config.yaml
n_layer: 8
d_model: 160
n_head: 2
n_kv_head: 2
head_dim: 64
d_mlp: 448
vocab_size: 512
activation: "swiglu"
norm: "layernorm"
norm_place: "pre"
norm_eps: 1e-06
positions: "rope"
rope_base: 10000.0
rope_fraction: 1.0
qk_norm: false
attn_scale: 0.125
bias: "none"
tie_embeddings: false
parallel_block: false
init: "trunc"
init_std_qkv: 0.0302
init_std_o: 0.00845
init_std_up: 0.0302
init_std_down: 0.00452
optimizer: "adamw"
lr: 0.00281
lr_mult_o: 0.82
beta1: 0.95
beta2: 0.98
lr_head: 0.00813
grad_clip: 0.5
warmup_steps: 285
schedule: "wsd"
decay_fraction: 1.0
decay_shape: "linear"
final_lr_fraction: 0.0
batch_tokens: 32768
seq_len: 512
doc_mask: true
train_tokens: 131700000
steps: 4020
dataset: "wikipedia_en"
Each number is 500 + 50 x the weight over its row's rms, rounded and kept within 0 to 999. Layers, rows and columns count from 0. Numbers have three digits each. The size before them is the row's rms in percent of the matrix's.

# down: layer 2 MLP down (transposed), 448x160, rms 0.0671, rows 172-226, columns 0-79
# gate: layer 2 MLP gate, 448x160, rms 0.0724, rows 173-226, columns 0-79
# up: layer 2 MLP up, 448x160, rms 0.0693, rows 173-226, columns 0-79
down172 102:580535437528551466459472500496551585423466412520481464551497535520539490476514493440599497557521548521587573595528472468437544582556479449516520426506476521448405487527521418499486575442483523505487473472422483487418554435488559494529400452
gate173 111:513485468413575533547507556541465513475471481536431659508534506515578471506509595465473427488522463497508511457518451556555558463552476489543580454505467535399474568604453550421412542509508515415488450483509525593530524445520393327488529471
up173 113:454489396549477440429489470446557497547478522561556472508514505499451439457503448594572469467517602565449448474441600436405461482440480456413441450565574482541480456420538486519617488506572560582530497513525504476485504499508528582575455566
down173 106:573529523490548455508488539514463442455442477569532414441477521535516478390645474494544405440551558512453582450437449502527506433526467518539479547588516506488565458477428446500578507588588544568544480476501487377522582408499507585562526498
gate174 093:430410421484517554477451504514462557503514570471624506588455492523427612426555532519427468495472492443559562528462471452418546448449546513545483481460514535462537468450535534440521459565514469497538530453518538529498462489447496486457492544
up174 091:527435499592511511495527515537581533500531432494432382417563429531397440521537548516456527371461552479419541422539495541525475552497525501524524454464526464499476586515577441491515608415509484406400460581538530463536620518459430505455480511
down174 093:482471521459492573509504491496556524570553468484427470522562508488471515493460504631486447409459524546495517465509510507571482440555443514524568532480607466485549475490523488516547460529453612542428497453486581552502516484469473435477472531
gate175 100:486472500524548423466547468431491579439382576472561568489510433434450487460596513441545528540611464560482513479526478510526581506507581567534456517500533505500551552418544518489478485585450587509567573470469510575580518514485424499468485465
up175 099:593449569462439467503562479502544496475518511382557521533529501506578478506506470575548431545517560454509571484588544529487476549393491426484436611538526458565441486436481541470403476517561471590452426439596497466473473465522522462453452509
down175 100:440530532498506403479505472475482494449507577461580536512474489504558512463557507444518530585521532452515561449396421472594535629508545523466431551589525391512625398492513527502570491444522519518493561468527471497565534468556474488560476529
gate176 098:494493613544505474539396465565499475387420448494438539443473527458593456498511528501524508577453517578527512414548570544622551439518513584523548573534369445469533565560530398497436507494572438475435578518596554470518513477499514488508539440
up176 100:514420538467475501564559402498542562530508471513462487521470525437486509589502529488601427514451455515493463531472586582571586497598483469492518541459446521502613502499456504400470508438552519490463547524517559575454558559451481472507499487
down176 101:461510524501441530514477420438508496545435534538512548615447524504483566578561569473504543572459469480441526517474514559470536492531409531515544420565485489483554471445500444390545502468461573469476508466493560491366473525527568433461559502
gate177 097:549464552508519412468485516537566468431548511477535534531576438518441470457520520552539517537514557454578529475514498548465531462461519527456496513464507485484484501428420534502428461512397506510419553470530479502607434509549473401411516483
up177 096:555492512455497412479573457568486466456558398545615402467525387597453488537516509478523529489520460439559544471495528570528577463456536608454496475504562466442567485427500488425481500567522385494476483522380569481535482550476521440442459508
down177 093:511574521433464417455505505526522427547539576537570448531451486516467451497446462477481555479500582504490577529570394586453477438562547425463454514541599528450547486480535525483585475476471416504503456457537548507466407465560467582439422519
gate178 098:536555515506502465467557572517507445480537566524557549466553526546344451491586660408487429534434459583503469453548541515523410465540526472536605506502507459450487563368512528514413513548517566447492583506514407540528514500549495379562550521
up178 094:653520524492435466400454542527584454479493472495456516534573615442488438521514585482476514503506523534495501502458472502503545461544642468475461463507457540526508452461502443555575541519456568575482520413497459582579431427586434481585524500
down178 098:455462441484508510472486527392561535512447501508481453479523392413490575499530519491551491460506499533558491500377532570509477503452442425491405444538537590545486461443445406465429530628508459492523469475566467573616551521532621542531485537
gate179 098:605441446484546502573464419490521475497534580468429484538513464493532531509473499529401508496559521598519603457464473519439531444455504585518455524505484525487475458485416577415587479506560504504488580456497547567551587558443490507491490517
up179 101:571571445466516456527522467401465546413574484503467489445569508489493478520487558523516496517543501504429498470439468577503490568526542374462409546457455609524566511490658466510472597574482612497476595526469576539562525496474535498602595542
down179 100:504504567611434479520492503411486432475517543526557442410619542574458491564450546573509403516531536562488462496464477484545476568472497481419448445385494499562481445462511652491552517467510328472394528480486491584531504547511555490532526474
gate180 094:455529437463494529494512497487552525494535501478538573537456601409610463543475508528455417438498539426450484491496351516471518536449573426525542514508488482579451504428542537506560583547582464575498586388574484478491531473442527383404497517
up180 091:574600517541507424407554451444480520493495539543475416471497560462449457578429452486554470515452529573519410508474529464484590484527462518511417467531487578448507538495518445601511419484542529526492620530466440414594459449474527535602507501
down180 094:472470518514491392471546468501477459457492524358565475465559501561523452529589456444477487462479555568454487495479462625514483542532533442457578518493493524439473460518500529467497513537534438550490384488467439485475455548503669495515487519
gate181 098:523514448404497473432492472475490518564529541534446575491474510457572507544479459481538566463473562591593491592527500460430636470561512518481427499535536553475355480484528531473448465610527499521490485520497534463502490365547472505487559451
up181 105:488498499542547455518577494495539533394436441442471488507449448567483491562467486447502491530570392549367501495473537520473431569510517466544471524574522483491565480516564539552502554492565549489442433567520428501444524451470533434461514443
down181 104:472528552578474500499515493486500516409500442509545586522622457483509456556588586485551422460493506489538498560514568543418414546473426519465488493509514456428473467468507539498559442411624616516488522498584506523571524488554536425560475484
gate182 097:456645518473512439474577497558503524323511480483511514427467586557499453496598526462461519553542518461509585530556530593478497519424500488499491539483458483504583485455449518549575549563524537594428467471569507488526557460441474447476443489
up182 096:543475495467520468590438456450540544526533519381470468518598442469580528492394507489411459500519390480392537451498516455465515460605452571418517465544451437513498487525474492458428499546527421493586488486432466422566520430506484552582473470
down182 102:520416450500484479502567539487526428540524471533471468523535570478593490483472567559438447464501522507493518524478488504501497469493541533464505555445514455521562468469564484505400508452413537536506566414411549513553401537570577535550493477
gate183 098:394564506543521456481501428469553471540517427521529541573539553495487517532524431430585550574434529463489502520513547351521490485493429515475622486529511573537561491426531465520460601499524554569481511565417547537521577489468431423525529400
up183 095:543531538443502391456568433588518449494536530465511547554536594589476473560575488466567513604426502543448522515446619487502519558386450473450556601447566452518509537490449555565493490484470490515471520504481559488392486500434484467424536456
down183 100:460610544534452415485477510510455409534478530504497553535531549595524530528549487522506508604561498442450503527585626537506543511491503437450588456494506536425502446496574490542508550466502455468509589547544393449432488513449550521485453453
gate184 098:457431497490488374474382476445452415511469560517534599502463493515564531466494585478549558517478540561544495485472431535457475497483523438518456397482534505469525556462576460466516510501453465519402524500505410525500478487559423538545547490
up184 097:505528501565539483546513465526503492549446527535530359599499544510410489395487493495445485408544434549522386546547571469413571502557601484522518442474546458516507485407547470530448568511530544576473502562536429448538426508489467456545487422
down184 099:557481575547543503538485477502509507514435510473480507505451615441470500456477528548497554517530492506491384564458498432476435487560593447496509539631491492434515436516502492535490401445371550561561557497468485474583507475491488501581370493
gate185 109:540508387547530494456427445505551536501521503499465534468503525490616470481439483567592502481531508529402446469538432497376548443529522614532539476577467442407440465539489530417438493491500496550399549490466525450522493493484463418591487455
up185 113:462572570506496513565465526473449488411477436499509533547538548518583422521484530490401537475448546479506532495518543625498538444432479456537451536436437472546554418489506475601611578495527523466490540476514558463516462381459533523509422554
down185 107:475589384526529531474545456416521545487516511481469473532442442481558441482457480555447466480519525434424456486485573439521575453472546585498535467446492422469515462424411545588395525499423499519439581430487498420512513495568490456604538473
gate186 090:436419438422518595583450458460421531497602536490506495507568598456526451462551548419501533475407497549473565567562574546446511565441495535557436426499405579518529484497526527523591492533558501539559461519547476430491533484484472529478492406
up186 093:420496482428509571608524486542438439593540494525430470571575605490495378486496467526547545493446484465393580539557496530395494555505504471569533436419442505615611560511477591494562497512538540440521471516579513445523461483492458513433503422
down186 088:518506564480499508509465494489463465502478481491531544508722498462459539503488474478454464454574481514465523454504520521437526454525412521447470537465499498548571468562452587478498488574565485459518517545482493568479571403469454538532551513
gate187 093:464487530482513419502401559503535451503591486507512535613438479433518532467466483471536563529480432426480511464520514477528449483399475511465478546453467423503564467559412394385550446481535423530540478523469564520424489604508533568502431545
up187 096:433415529510569546497533422473486571514582560500463519505505578447518389510491442487553471510472466431541375466513483504514527422577443529525535447527474426529506510559508484487590495517490558505554590494513537487513530485453418359556471481
down187 099:541466442579485528470490548493641505450424538554466554555478509543455520519533488512445419527452407462397424487442469530560494546487500578525391527534470485531557397543426479483457510481571578525473449596526461478408527531533547521550466491
gate188 095:520491347504445558475476552525486382437494579516564521493528573568440493475478523505486512442448442603454465527403516447420501441568542466527549494454491572552456501393474506516456561533471532462443480471575492607592504480508543490468577532
up188 095:436631525452480481506516379453541512429492438551563489571538548453548495528546511532526463507376488580543476516509535477478551465511542419548495541433467401436473522438423480447434457561523563514503514444420430535503417493529511483484426556
down188 096:521513408451511480494455613426476436489422453580501532508528421593509454390571490498536467547479496510437598492458499526460533523529452465572493499548494429479449495418554469450425537423539478515441485515553492510559572591482535456458564554
gate189 110:484497530466556458481446491481492502550536582432550567456413496531566486540524473521452540555498529518519499512525492450472587457482496483492531501569512457418493501551535546397461475651460460470452484498470413426460499509440497515440460490
up189 106:492599566577547517494604458507457511467468449477567409410465467547438422516558448432470514499537491630410546514554501484486474467540506506586467547438524616524484458417475624475468473474593503517531473544516516486484466476499530473487517544
down189 104:502439437525505447460457587408534499538499429461452505472505524476554546537542515476486566472477544531466502598416443511487546509588561522524501503424438517514506535463492498566486439474518502552491432473499590446487541535512381462525479557
gate190 100:626447412545475458469587485529508504566511570587457424463489417569460452498596558497592487491506480531480470446529577571530521564503426528492516474469469468529482493512488554580479533477531499514503518562544475520516563514440552478389366527
up190 098:490487485486546505393528489485449516551468446426415482486550526501542501531603572466463486583561505525533508517528388537510642502536427464524518549503470481464468481587544567504521547650492496441513545472554426412569510525518462470505567483
down190 102:541482538497544492554533460574501454488537526418486505482406478390391521518545494438519505596509559504434479443433478470494553495469430414541537411504442576449492459540482564488433571526512558438478558480492451457549526472527506461645535549
gate191 099:428549438611485472461544596433564541429551440420477459604490536523467528487568508455551533480378659565458546505489522488545473471431536563467451446512466473504499490396509427515468502484503458550451458563527482475472495422495526528469516549
up191 095:577538484492525477481467510546517442486438433562513455524483584438397642511562475465486547568527474493528429471585465526584489516496518420481475517488543460517541470530562537562384430542452449473505483564589501601454473422472572510505451467
down191 100:548505536588456478538493520555570517538508493500584497493545568509454470547498554514527493517377426474463397592481577524564427445437645376491458500506528463488437513521467545576531496494515473552502414529504497524446450479498496484487473496
gate192 100:434541554439526557465422428504475560556508487394467480539508430555470528526547478509472478483477505539414503357508509482495477490638474442545479445472545460424538607476488548517511550485481476463470457534570468495487606475529340446529482542
up192 102:529478442514487481524502533526488440550580465423550430496467518588535451520485594476485511502587494496515519583480571426480583485460466551396508497601480517536474471455455471491545557479441522649440606437486556565535429578505573527420477535
down192 098:481532452529460484571499485543461405530467526484536488471448553539478468644416550493441427477490422509515470493516438471458504512501465577575521462571524465561534519496510580554557503552484515541474460460474594522453463622396498536467442495
gate193 102:599525497525542537482528533496593525515482462547445538543457493558495521589478391480515440521485562444509528453538515506500582518524486610496435519513458519479528482377557606507420415493547412551489488506505582426495583535480555389512466460
up193 102:558431553543616536601475527508466525623462520446419492501504512447513483481635516528545476462533410543526506457456594477503453564511542539606555462428465400486528542398421549481476536577465571556463493469508447460517444524578499511449497437
down193 104:499503547509468534456455518432484568573396567476520449543461495477470526456501493457502530424545449444527423483498454444499589521494470469584507492475478477465494586463371499525476551542508587346521447527537464456526446512555453510513530496
gate194 088:463404506546518553419520544487537487604614461533555509465507495445449517486481567491423443472502551524622504487497473435534430567476513507492533490441496526617525544513627511512512573512536606489470469576526368528491428521491523412466511542
up194 091:429487470526528438502446419487555573471468583547486523445480469546448527527640470493477481411445612438533423507561427448420504459511553532459548507430432489524557554444556484629437469529441445452523541514513565443442523484555538530475553535
down194 095:536425528536458558585455496431505553540460443440567555473752497562516460459485543545460567428577581420493471460499492460535478522503524496542523479486497503534524504496503501466529464470507508488493495429472468512490590405468496442479509575
gate195 114:436436572527489467478404455513452535453538473557502497508392456543568519575506472486538426516410536499566448458446512539482499531476378498525540438545405495470531558502467557433605477461540451451370492510493456472421609462483491492579511449
up195 116:516436545480516442598461519462490487459497505517521511496541433485484500555446555436425497511554336409445555547468464450534385524393416543500518453505508610425567603464524528515516540463526450476490427473490490469477531503465451520518425520
down195 114:522511557524524542482419468597496513471484537425531428511536486466560529411441441471506526516465451425482503538411646568507544570455557467467477494548560526516410524462412531519502517562528459401442414511425598547541536419496585432453477573
gate196 095:493588453453484510533533583486504456452400423511492496481440576493510495437573456528560482519467563501554489510496504463507508482535541505499567524530498344516552543392546456502486547517580425495541523496578482376453553512487563454507552502
up196 096:520547463400539422577518491454472398471522444467483517552503443531437549516541516519462557575525572506551557508524476494549557431430473536475494483478551565485460506489412486620487488500527475514537524476424591525411484524504542530390456504
down196 095:461456602566617436501504573393456517499511532574515541360471527539511538495522523441569448443510512486472453554474535507517493580511351563492523538500464499484589443489446511573441457482503429566475450492461527524483532470550527572501467555
gate197 103:501527479496513435456505512413576501520445464505436564471553520414535561438490531439540561514473550506473537582607486534467502466473531460513508501473505549541490592419508483508433448460561515525556517540498523536487489425557538526499561417
up197 105:538499442439456521495497533514472547520464469569519549531527539424502507534488468489536507506427498624464554437357439491546486621454445515511389536514493550512536509567496547564568484511444542438486468434551499502492544503501503522469461505
down197 105:438503599563534432520558515520488442457484437556553428485460439548437477491496412467516367510459461519455482519479545453520537514493580470514422598518418535510505459499480551526527515580558467517559484613489508512464425536477534537455443429
gate198 095:541480510533487558433470404592486515556485538473430534502506486484483487449543466421450547549539476619552572493488348466534498522510567543457387572550447445457504450547451459455537506510532568561478512531525513507514552527553509479531547531
up198 100:548441527577500552459461487522441478503563378498585505580472428489421549457470527449447532594508509492459509461553519437554463469490539571469501576535614415562449491497523618439472547473524489473504430571556433478533568442525438560445530455
down198 100:485588560515551418372438582514452502409571548469386544495396544547502482430536557470517571464429396487576532548502527468511453511577527600447489493449431517504526463542481556593423556498453527467613476564601528506493500533545495543538492500
gate199 106:504555479504389540571470407521468488541508487519559483556512461508494539512475465480490439601478538516394484500536578528407496422492545577414475502334498461443533507488557480452474482442528509403483512591554526561488509545488489528534510560
up199 104:610524443528453417562473487525600460512501482440458518580464527527550599439429514518473555567439497502431557490554536462433451482538537525459577466493470514423501523535447612512517463536432532506463543487508538476564579542429539412551345610
down199 106:468617503432485462566497418548481478492590389516542443499453449564464501454565575429481471500609577511412564444513523415469547485506477537407424507478534513456527497494546434483462534527511507447483460545454523511562509484483528505498451483
gate200 095:443529458595528565522559453446540563439529443548499494508485441536408465559557494523578549443522448406519472446576486579480463527574381521563486393546443490516563491567508485504505418465475511487482480508476486448474647623501524398529462370
up200 098:495568533535453480560458506505498480423454520533527608548440510540508471481516460549482439459542544504576456535497474528503560457497507512425458461511561588531427393508456484529512528475478432545516427503545557504594434533470511572429419553
down200 101:521539474442468580471451483434387514476568507521518476458539530449602538516422513519490531562512545457445585543512436374476551414425482455538525498502467481440566428514601504541429460382424469557531534582509590531536542452444498446532459553
gate201 109:396494548421534535472432476533509450487451528502476564446482477571521453395444502513496465544478547454507539432518431472471427505398480478544570476541480391444534551493463592471508484534547482492477527572440453576551554570582538463546480487
up201 110:460482524468511539422520581460527486480545515486442440524507516444564427504472544529495499449608456512502519538484448497511503461538431404509545587459460458628517454424481559484554561490501562519539492518558437424538481504548565402420422652
down201 111:480592477522482495540473451416512594570456504481484413497583564570462455411550533541537429472551467446543458459489480502493469428498497534532432561492488439528536557432475533457499500468659541485487601527444442410473433528459429523533571524
gate202 103:525432547504550545497469469498529436441466472494546475463476561491554504492530533443513571476562516495528482545460468545566554493583459437506539522568464486554563452520455504532485457515474503521439544543511474470421528528447450371485428576
up202 104:452492423542542430516533422485554607532481410520495518549427450417456539568620500527535478468550568488491535492546435459479490466510449563526535471482515487598556520483510473498549469511581501551492593517481505503429522512557464480556523482
down202 107:497526503509500534566530525433559571502412385537502531520529539519479392474501509463474433479582514463498420494474539422515502474494543584505415442501543518585479491563586504434520525504524459541519460468519500462455570457560536547450464536
gate203 109:440538518489522571397480528523534504488595537350528445566498535503391490395568530554471523527486518565573534511441488492557466527523487427496484478413500496558459533538461566457579534497502620483494587484601527496532413496547479366506579476
up203 106:580615436536507523459497505513529441511501469457433579565530428436420504463566524544465562522570400545482413508530431458539505454479445487501429439429510580525525566586420606461500582464569538500508464537484492583574409497487478537496479446
down203 107:340487473460425521497507463576487483498548515488448523513422527459455565427477489490486457596536492492503458558513504536487539426536495447432482462472494506555446555499518533468464521516518484538510433630479476534504508498444546412500474481
gate204 087:461523444495525506420487533609539507542502518490638339493523524479513519462528421477510532506496482517649475485479564439614549478470467520494490482582486460496525518529497488511466534435558458515522516470453548533438439541440508459453511548
up204 085:541480378512536482476509418512523513429510478554496497605506444509412558511525558478489510545469532435475465385428574490530529539509481492473488386498497562467541453544445435507523573596483475444568455565428483515526505462490479514520463547
down204 090:511550484462408496540490553583473528541531506555537479579566492513466525524509500622453489393545435491584379452470408514479497460508487515493562470507523447412472513439516529509510574493600481512562526458531500469516477522436478417541542466
gate205 102:483487471474469416452434505562478447505627532529538627507422520557531508522427444550499495532499436472577496537491503400574417438472504488512629438576501506449545524469489484449450614600521549534430476468377487476561439489509419455474534465
up205 108:512540526496480515469568477482432511462448539437563460448551470513482543551532568459415508514472535512468507471507480571472490547566544435470492565440516450518525401479552593544548432450397464556569531518541473540385496455468557473491509516
down205 101:552538365509464561486530535506584513464476569483521497548563488520457491522575468402591566466508556525463503545459502529469560499551432472490514519488546514576472490569492453450479531489413550476501501434546513512438440480560521434547378558
gate206 095:484555519477584500559500509524470560507481611540478594479456513439539520514535450505491415468529467487523513442564522493461380571493484566633499463559394382532533498467456495503425518497514548483415533461503495449464651564490537454554503487
up206 099:559462560447508514480498497434510552588388451548469491412527572568630484506513493587464467538520529431501504402588468521501473346523517561583548478517482458529518439534526565491550453531460540449464599449424495527442571567468452515440455595
down206 100:530565449450453472473577471502487377461456496404494536541427466479493484481489559556463565519552563519514433536518541457461485524523497444542519508530521526455509490498556460541507546497420553492575470507547427452501466428563496505508491460
gate207 095:446514477526465498487521517491543495450466436560500572476440409465487518518570503559428421490448556431510411534545460538553457463527481542508538420446389507406576468503531559486493512467484444465556518559533538559545633558433449488493431490
up207 097:489435595512457491470451424471447507562494447469481537486452501509602565559536518524437426507462540545580418445557476437500487471509463531552481447513477478521494568473443533420561541496464518495489528529416411556546472521536492497541455528
down207 096:440524504479503590501467512492406458531544584506518525473448450587559456436518488451499535559513507620598491486474579483510436449575544468549545444544544489510526530484489458391480604471537578412508547536483443593502521470431397531511560528
gate208 098:450452528544397543453373374398522514570408467488524506499446538498465530581525529492400531484495532436523492405505452452456464437466562511513478452573499506592525563561564452466527548458507525525488549513493456534503575497518404474462555483
up208 101:458533467470538526466508522462472518439438562433463649543587504499538508460503448622598479414479583544431406540509462524464546481528516507529476559584464548486404514506546471545580557601459511554464598508566460500561538410564504477508507509
down208 104:640465431520464394483510515472488567503536541499545541477486516582493408416463442491560477565544474616554451511573538510491482474542522407503453576527549573497546551351545390490498444495499558538498525449652410507528487495510529515472525436
gate209 089:444559465517531542567415491489509440458480530472513514557532528543429560466655498488491449480444488537481587465548506440405517547471552496529557460526474448526542553422503487462545485553543452540411432506519444411530503443607390410503402588
up209 095:480451504530487517457511563460614515581510410529536500440448463498525604552456480558565554540589566557466345456552444514600435428533439476438491532466544537522529404475458549500524488498442443442493481521491504558518543609463543517500580479
down209 092:486492453504469497465478479524506505527497483483508464468214544572523455462407502497502493539542530541545463481487494487550487462501477491462501508499497505439462524455516457544498480408458489540547526500522453523561571569491510557542468418
gate210 102:492517477626499462455463513462492438507466460417530456515541517520477573665548546423469479486508503507482532485537472473516539428466476487580434544550516534418531467476468525543469478473518513553410445470512518516513518525597467508385548467
up210 098:435506500406505501496515598434460555477495560503454642442477528483526443458526478554523440470402471447470441476519512569537510610502422526525463459550546555485507565457551382542582581451499492473610550407445551535490544445466593567500456495
down210 102:441447476427557593520557448417529569496522480537455575546525560489432488451500506514480487614525574525511517520442561482506551519464529517510389411502551428540542521428543514519631468480489533469475591478434462467479445514478602474448499420
gate211 109:349491463410528540492495485466479537491622548472549525499534542461464475448500476420491468533409506470515463525460560559454473537446476392497463499535438452512536537499499530526492482515446654538499578549525474472515472517537542536444518523
up211 106:499463489496489544553585519512484396458518476465521483556495588482503497443509610455495547539538442456413526563567559540445506566488562525538483493491579539441480561408439496577505478360440486521485476566503513461455478479550475551468412509
down211 102:490539519585476431516499523500517497436548473519490593470462451490492531559506510507453525514532434554481424591508461543494562493514516578513552482536537557470385487520513415467589511501541484410540437580452529573467528501528444534481454513
gate212 093:520466514546485423521449407477508514499638442393561488513481493503568493464430514482552553540508411499436422549493600500498511536418512487493478556528452405508523516526488420506470464437534473533461500479464528501647486530512450542476524505
up212 094:459474425536480599444516507501476470510397568542423491425488550481463523534459478514498434424559443445501572494493469491480356571475590522518506428485526476464437549538442547532467577533519536568484490465511487422509510432494563514438504523
down212 092:431555397608422565408535510559497519399551474492478454504612482536456520498457439436486553593482481464483481471530537547514484550458458567527478454473517500536460443483503575548451488538606490506504467525569492538456477558535643444403483477
gate213 106:517499464512508536525478475504487516414476407516457589564474511467480637402546558516447504499624448522447545556509507565471503576542593434494516504473475416459426469486514508409554504499507583525542516525547490519484568388569462523485467485
up213 105:545436474446590492560542375547555483487383454475586485524498539532519490531572563536521530466487527421418523397571493491454504434554482470528486550528542511462541470648516476490463512462450467432451527520489448432458574560453480510553523567
down213 106:453569491462430528534571509453454550554483506465490538540427468506540425481605486445446501560565455488498554456436495439507519512519559419557379433478582565434514485553398516546494437491545519441518534539540387509570561512557414496505488524
gate214 105:486417490515498471504463531534584526556388585531497519454475409489496474535504390487502456532434569535482492458536485488502543494491478503510492581537508477559556571544486494514506458590594443543557522495366490495397482473460486564584543469
up214 102:504507556521416621452506462580549527559483497557537536502506507502504552458463422527569494411545496536476438466565544526473545523504418588413427499395507456559383540446496484455551504529527512521528514493509510423474402543584561501529454506
down214 104:603552507492565440471552455507457478464517489479451399499531569591435462533588498533537568573570555492580541398545481481466450497458529555433396441563491539523593519506399495463566560490507525415491571522513477494515597558547487408393515494
gate215 100:536446485488514484586541504414417570511463540472547439476509503565599338443476536503498501457517556460467563567433578576442518593520471475482597497492415401377464512482490403499578463425466544457486496408427506517506563520454507508544603507
up215 099:551483563372445594482480514481464465492557558520520413549441547486498466464554567506525455478542679552571550483486504525537499525493523483553464581491523539476467472443384495524463450470463549468480385560519540390412556553500493508498483505
down215 099:505585570494552423494536531438583450475491519508454540513489617509458548480452449455451529464445541521498460558458543476469535511460536486616406463436484520520495496428616497495548440445535486511487545520538559579447504522492527453467538576
gate216 106:589440438540522540507444555449514556543534432539551379483457488487522497412541563448499521561494470517461591578498539556380572507542571464485448495463503495575536447500503517562473446455529469478568468466545517373477477493445474514417360445
up216 106:592478552577502487455482453577558470550629534611461474631529455487558440486444447566530417469487563484485489503526496535468520464412477509499488483474494598527428513456452529517522484403598542487541484554501456460575465449447493514455421533
down216 106:516562551517457563599441474515478556539449538522500511582506447403430404460512411513505443615399547562479466437487562437525547593444573451474493460577522493430500590500514458395471496460498561514451456546522419551479460559435408497531531456
gate217 105:515550456525435488490511497407415552482453533538514540455501414522515564582506548502487477464494547447470461507507491436438612494471436569561465501500486484487549495493641513502497523476562513369445528521487459539448475423534517491530581501
up217 102:532386554498574558560542550533422531527507548404454463482540538434479509515562490430384506562513440466515490439504553565610453463529502459589528471510540550518548500462494516470411437474559481564578491477500448524432493485435533514461494497
down217 102:422544575549432508526482476493482589653531560460498473558484437457485504448504434439436476557474529461527547590497451570469433469484528557412517563554564537467499551498510564549453484426483475521575475504509412557548475514502518639536481470
gate218 092:541531524548489344599502491573506468570536475464599479538499524444499558540411446464477545553521552642546506532464540493477458409472479500553411502501545473507397497409492473446543654516555472484522510572513511491567397546521515545459592524
up218 096:546460473513489500572446499494534540532424468565463450558495553466501634597476490520494553450534515479507444558421447595489436492595513495482478572431516438408476442505537460556456531497478443529544483441495574527517519586507491545451510510
down218 092:526473498479479496541459429617464481557535487473533505490534423545541472431464482565494536551551523516486478481544516452596551482466533443667524479450496462649506592523456529363487484570530550508475498427402483501501567508486498524555467558
gate219 099:548458452492457479502412404489495437539566497456451519516485459499538533509494568453453508537496422527480511497479554598484554427544518514444621576455442423532507548501453473440374558574515491417575485502578407550490511494482435419483514559
up219 099:474487535543559486398538575517467499420558446466526465454492500595463458518553607505494591574534520442514545476517447473501429467571521458532443412527469529523457509486511569562468416494410514555456435540565450490549484473623495478512416508
down219 099:425472575557449501463594526477470494448431527544493505388588459516366491549487552451475390429590596516450519548457481571459427514516567554536560564501607508449499531514431468527518466509427496500518445493486454465489532496586516503505534491
gate220 100:494567543504464502546503483540461582506521493407545456525533532509456423470511436560527584440419540492512488528476414512539465497560503438528425311466501543490503529436563501526610416504546526538504625460547442450445494459503474406606413406
up220 101:462560481525555453424466424453530514528510532469531451569459540490387558540562560503520518574488626505441563473575489568466570591584550518408492502548460419466491514521577515463460489542571511504551474534434496528504528519506442456510473489
down220 104:509500480526484514469555473540461590555507480423491515556568552528447494489574483525444491561494519510508435553590431499441414492516522493489588541455492486516533559473545442543501408514437505481430403496537451523473526610503420463495452500
gate221 096:573516486423436516464480524553458558586521435466542513503530368540460543506462507537462536594500513530457508451462485471476532465549443642511460456532541472423449567658592485504508463474493567471565491540506402479569499467535499502594442468
up221 098:539524537547496515421535535570448455506552376433485455543544520524586482598505545579355568524498425524536538510481497475480443443497394558466416596559479547512522523567464415462554561417527541524483546491495429421576529513565526392558561561
down221 096:480505543531490481451506526511404543472518526491452511505619478482492489490557626472407486515473454489530507501494485396535438541533589455524467517519528466408518560553502446527518565356613590504575450536547475505614552511590472458494538554
gate222 093:477400519571451444472513612513558459529456549569486509544474428536509431509519470500563513442453519478429511540531491510485495518512560482524493483479580493528487521470582522456548514511492545434389523624414466495567621478505566494442458418
up222 095:581531418522516560494629546495483615487499473562530529388567613507542509465466512612472434514390487502474424481535481587514519519502495514485505540490485491496524472503527447546481549481514514449501468507468512454543518499463477536472482429
down222 100:501556449573532418386462530500524482535457603535511582559523464460549439535474549466459389493537454557603543464524482600487590549510600527597397446542550434528393585552540544481484537518413527569509510485586536521415493480427540541579516471
gate223 101:431495462496575474489553440603533567408582541545506528487472488387467424503560462530494445402452480429517466538441510462480497495413535482455488536492451476584545525486461485484456573509506517599531515523534555541467451501584455504516427426
up223 104:577447410524511523514501479556491580417471516435480552543403474439460443558466541484539460531511587521422428483463444532458465528454551515416436547507514442449573519491524541422475476583476582569492466514489457579525541513493473549511437523
down223 100:473449545447527425486336508522509534446492536492488569473507461474470457495561448512608509483515530533465519489568449497508465590448567454530531486419606427599474589593468531495447472441484505461489563514404528442465506533556532527515577455
gate224 102:481530508502529496512469535482583571538565526464437475414451548357524502477555535567527517518461507613520420447463517427482555471458453362496489450445533505506499581472533529525581533486543539443421547412495445523553443448511437506455480505
up224 099:501531483556350481584420495595467536547506495517480496541443364491463484497524440509561555475457487510488503473415433520477594541458515490518505524484568484592528488593470541518513423434585540554520533478551500511576501525427552577490402503
down224 103:521505533474560470586534464522556440532509477558472518476521469503546396469499396545517482532414514505483455516473410501522527444513519390548495439431527457521488553512497485478558479519548532442499475458495385468419405547451570540477488473
gate225 100:536453419529497443489456533588508507526489539512462517489566607522550446531455472581466533506408471491493485511512543551448557384443537565501410419489480526510465461405512482495549535504498480588546482571486469391496548500477506513472547467
up225 102:456506545569423461384600489478523475510462409435473548457474485541554514554414574497446537519548505489466455469462505422507450559523513529469486493492476458449515567572403479547529552514541513495434444469526527535562426472514522466572571480
down225 105:460493502540467437489435496507534533483575561462480580565461543589471551574473670454444531583436474525468558515467593511510473549466449463483541532391538395483529612406526450469563553511500474468479525525530525544522487576521538464398495518
gate226 105:558482470484448473456482423497535543526485538569507569471513411473532495516561500419546519501492420523498589512495626502518451457541488471564452571399454524547549548502546516413431534612480473468473548575596560471496500469526544433464525486
up226 106:596477500505586526462480592488515524548517521434468559548520539458486545520484497545444501496535571505491561574500417520486529521464437469483557478560499483471394491428469520550566407491527588465458465426481445545483413426514533541532499569
down226 097:532528528568522452498516556438420480491545507464506494472490504547489454530442479564386500454519526493532481528541479608480558540498454572455529512508635538586375470523511466513562479413509479478504418500420461563531549468504439556561461528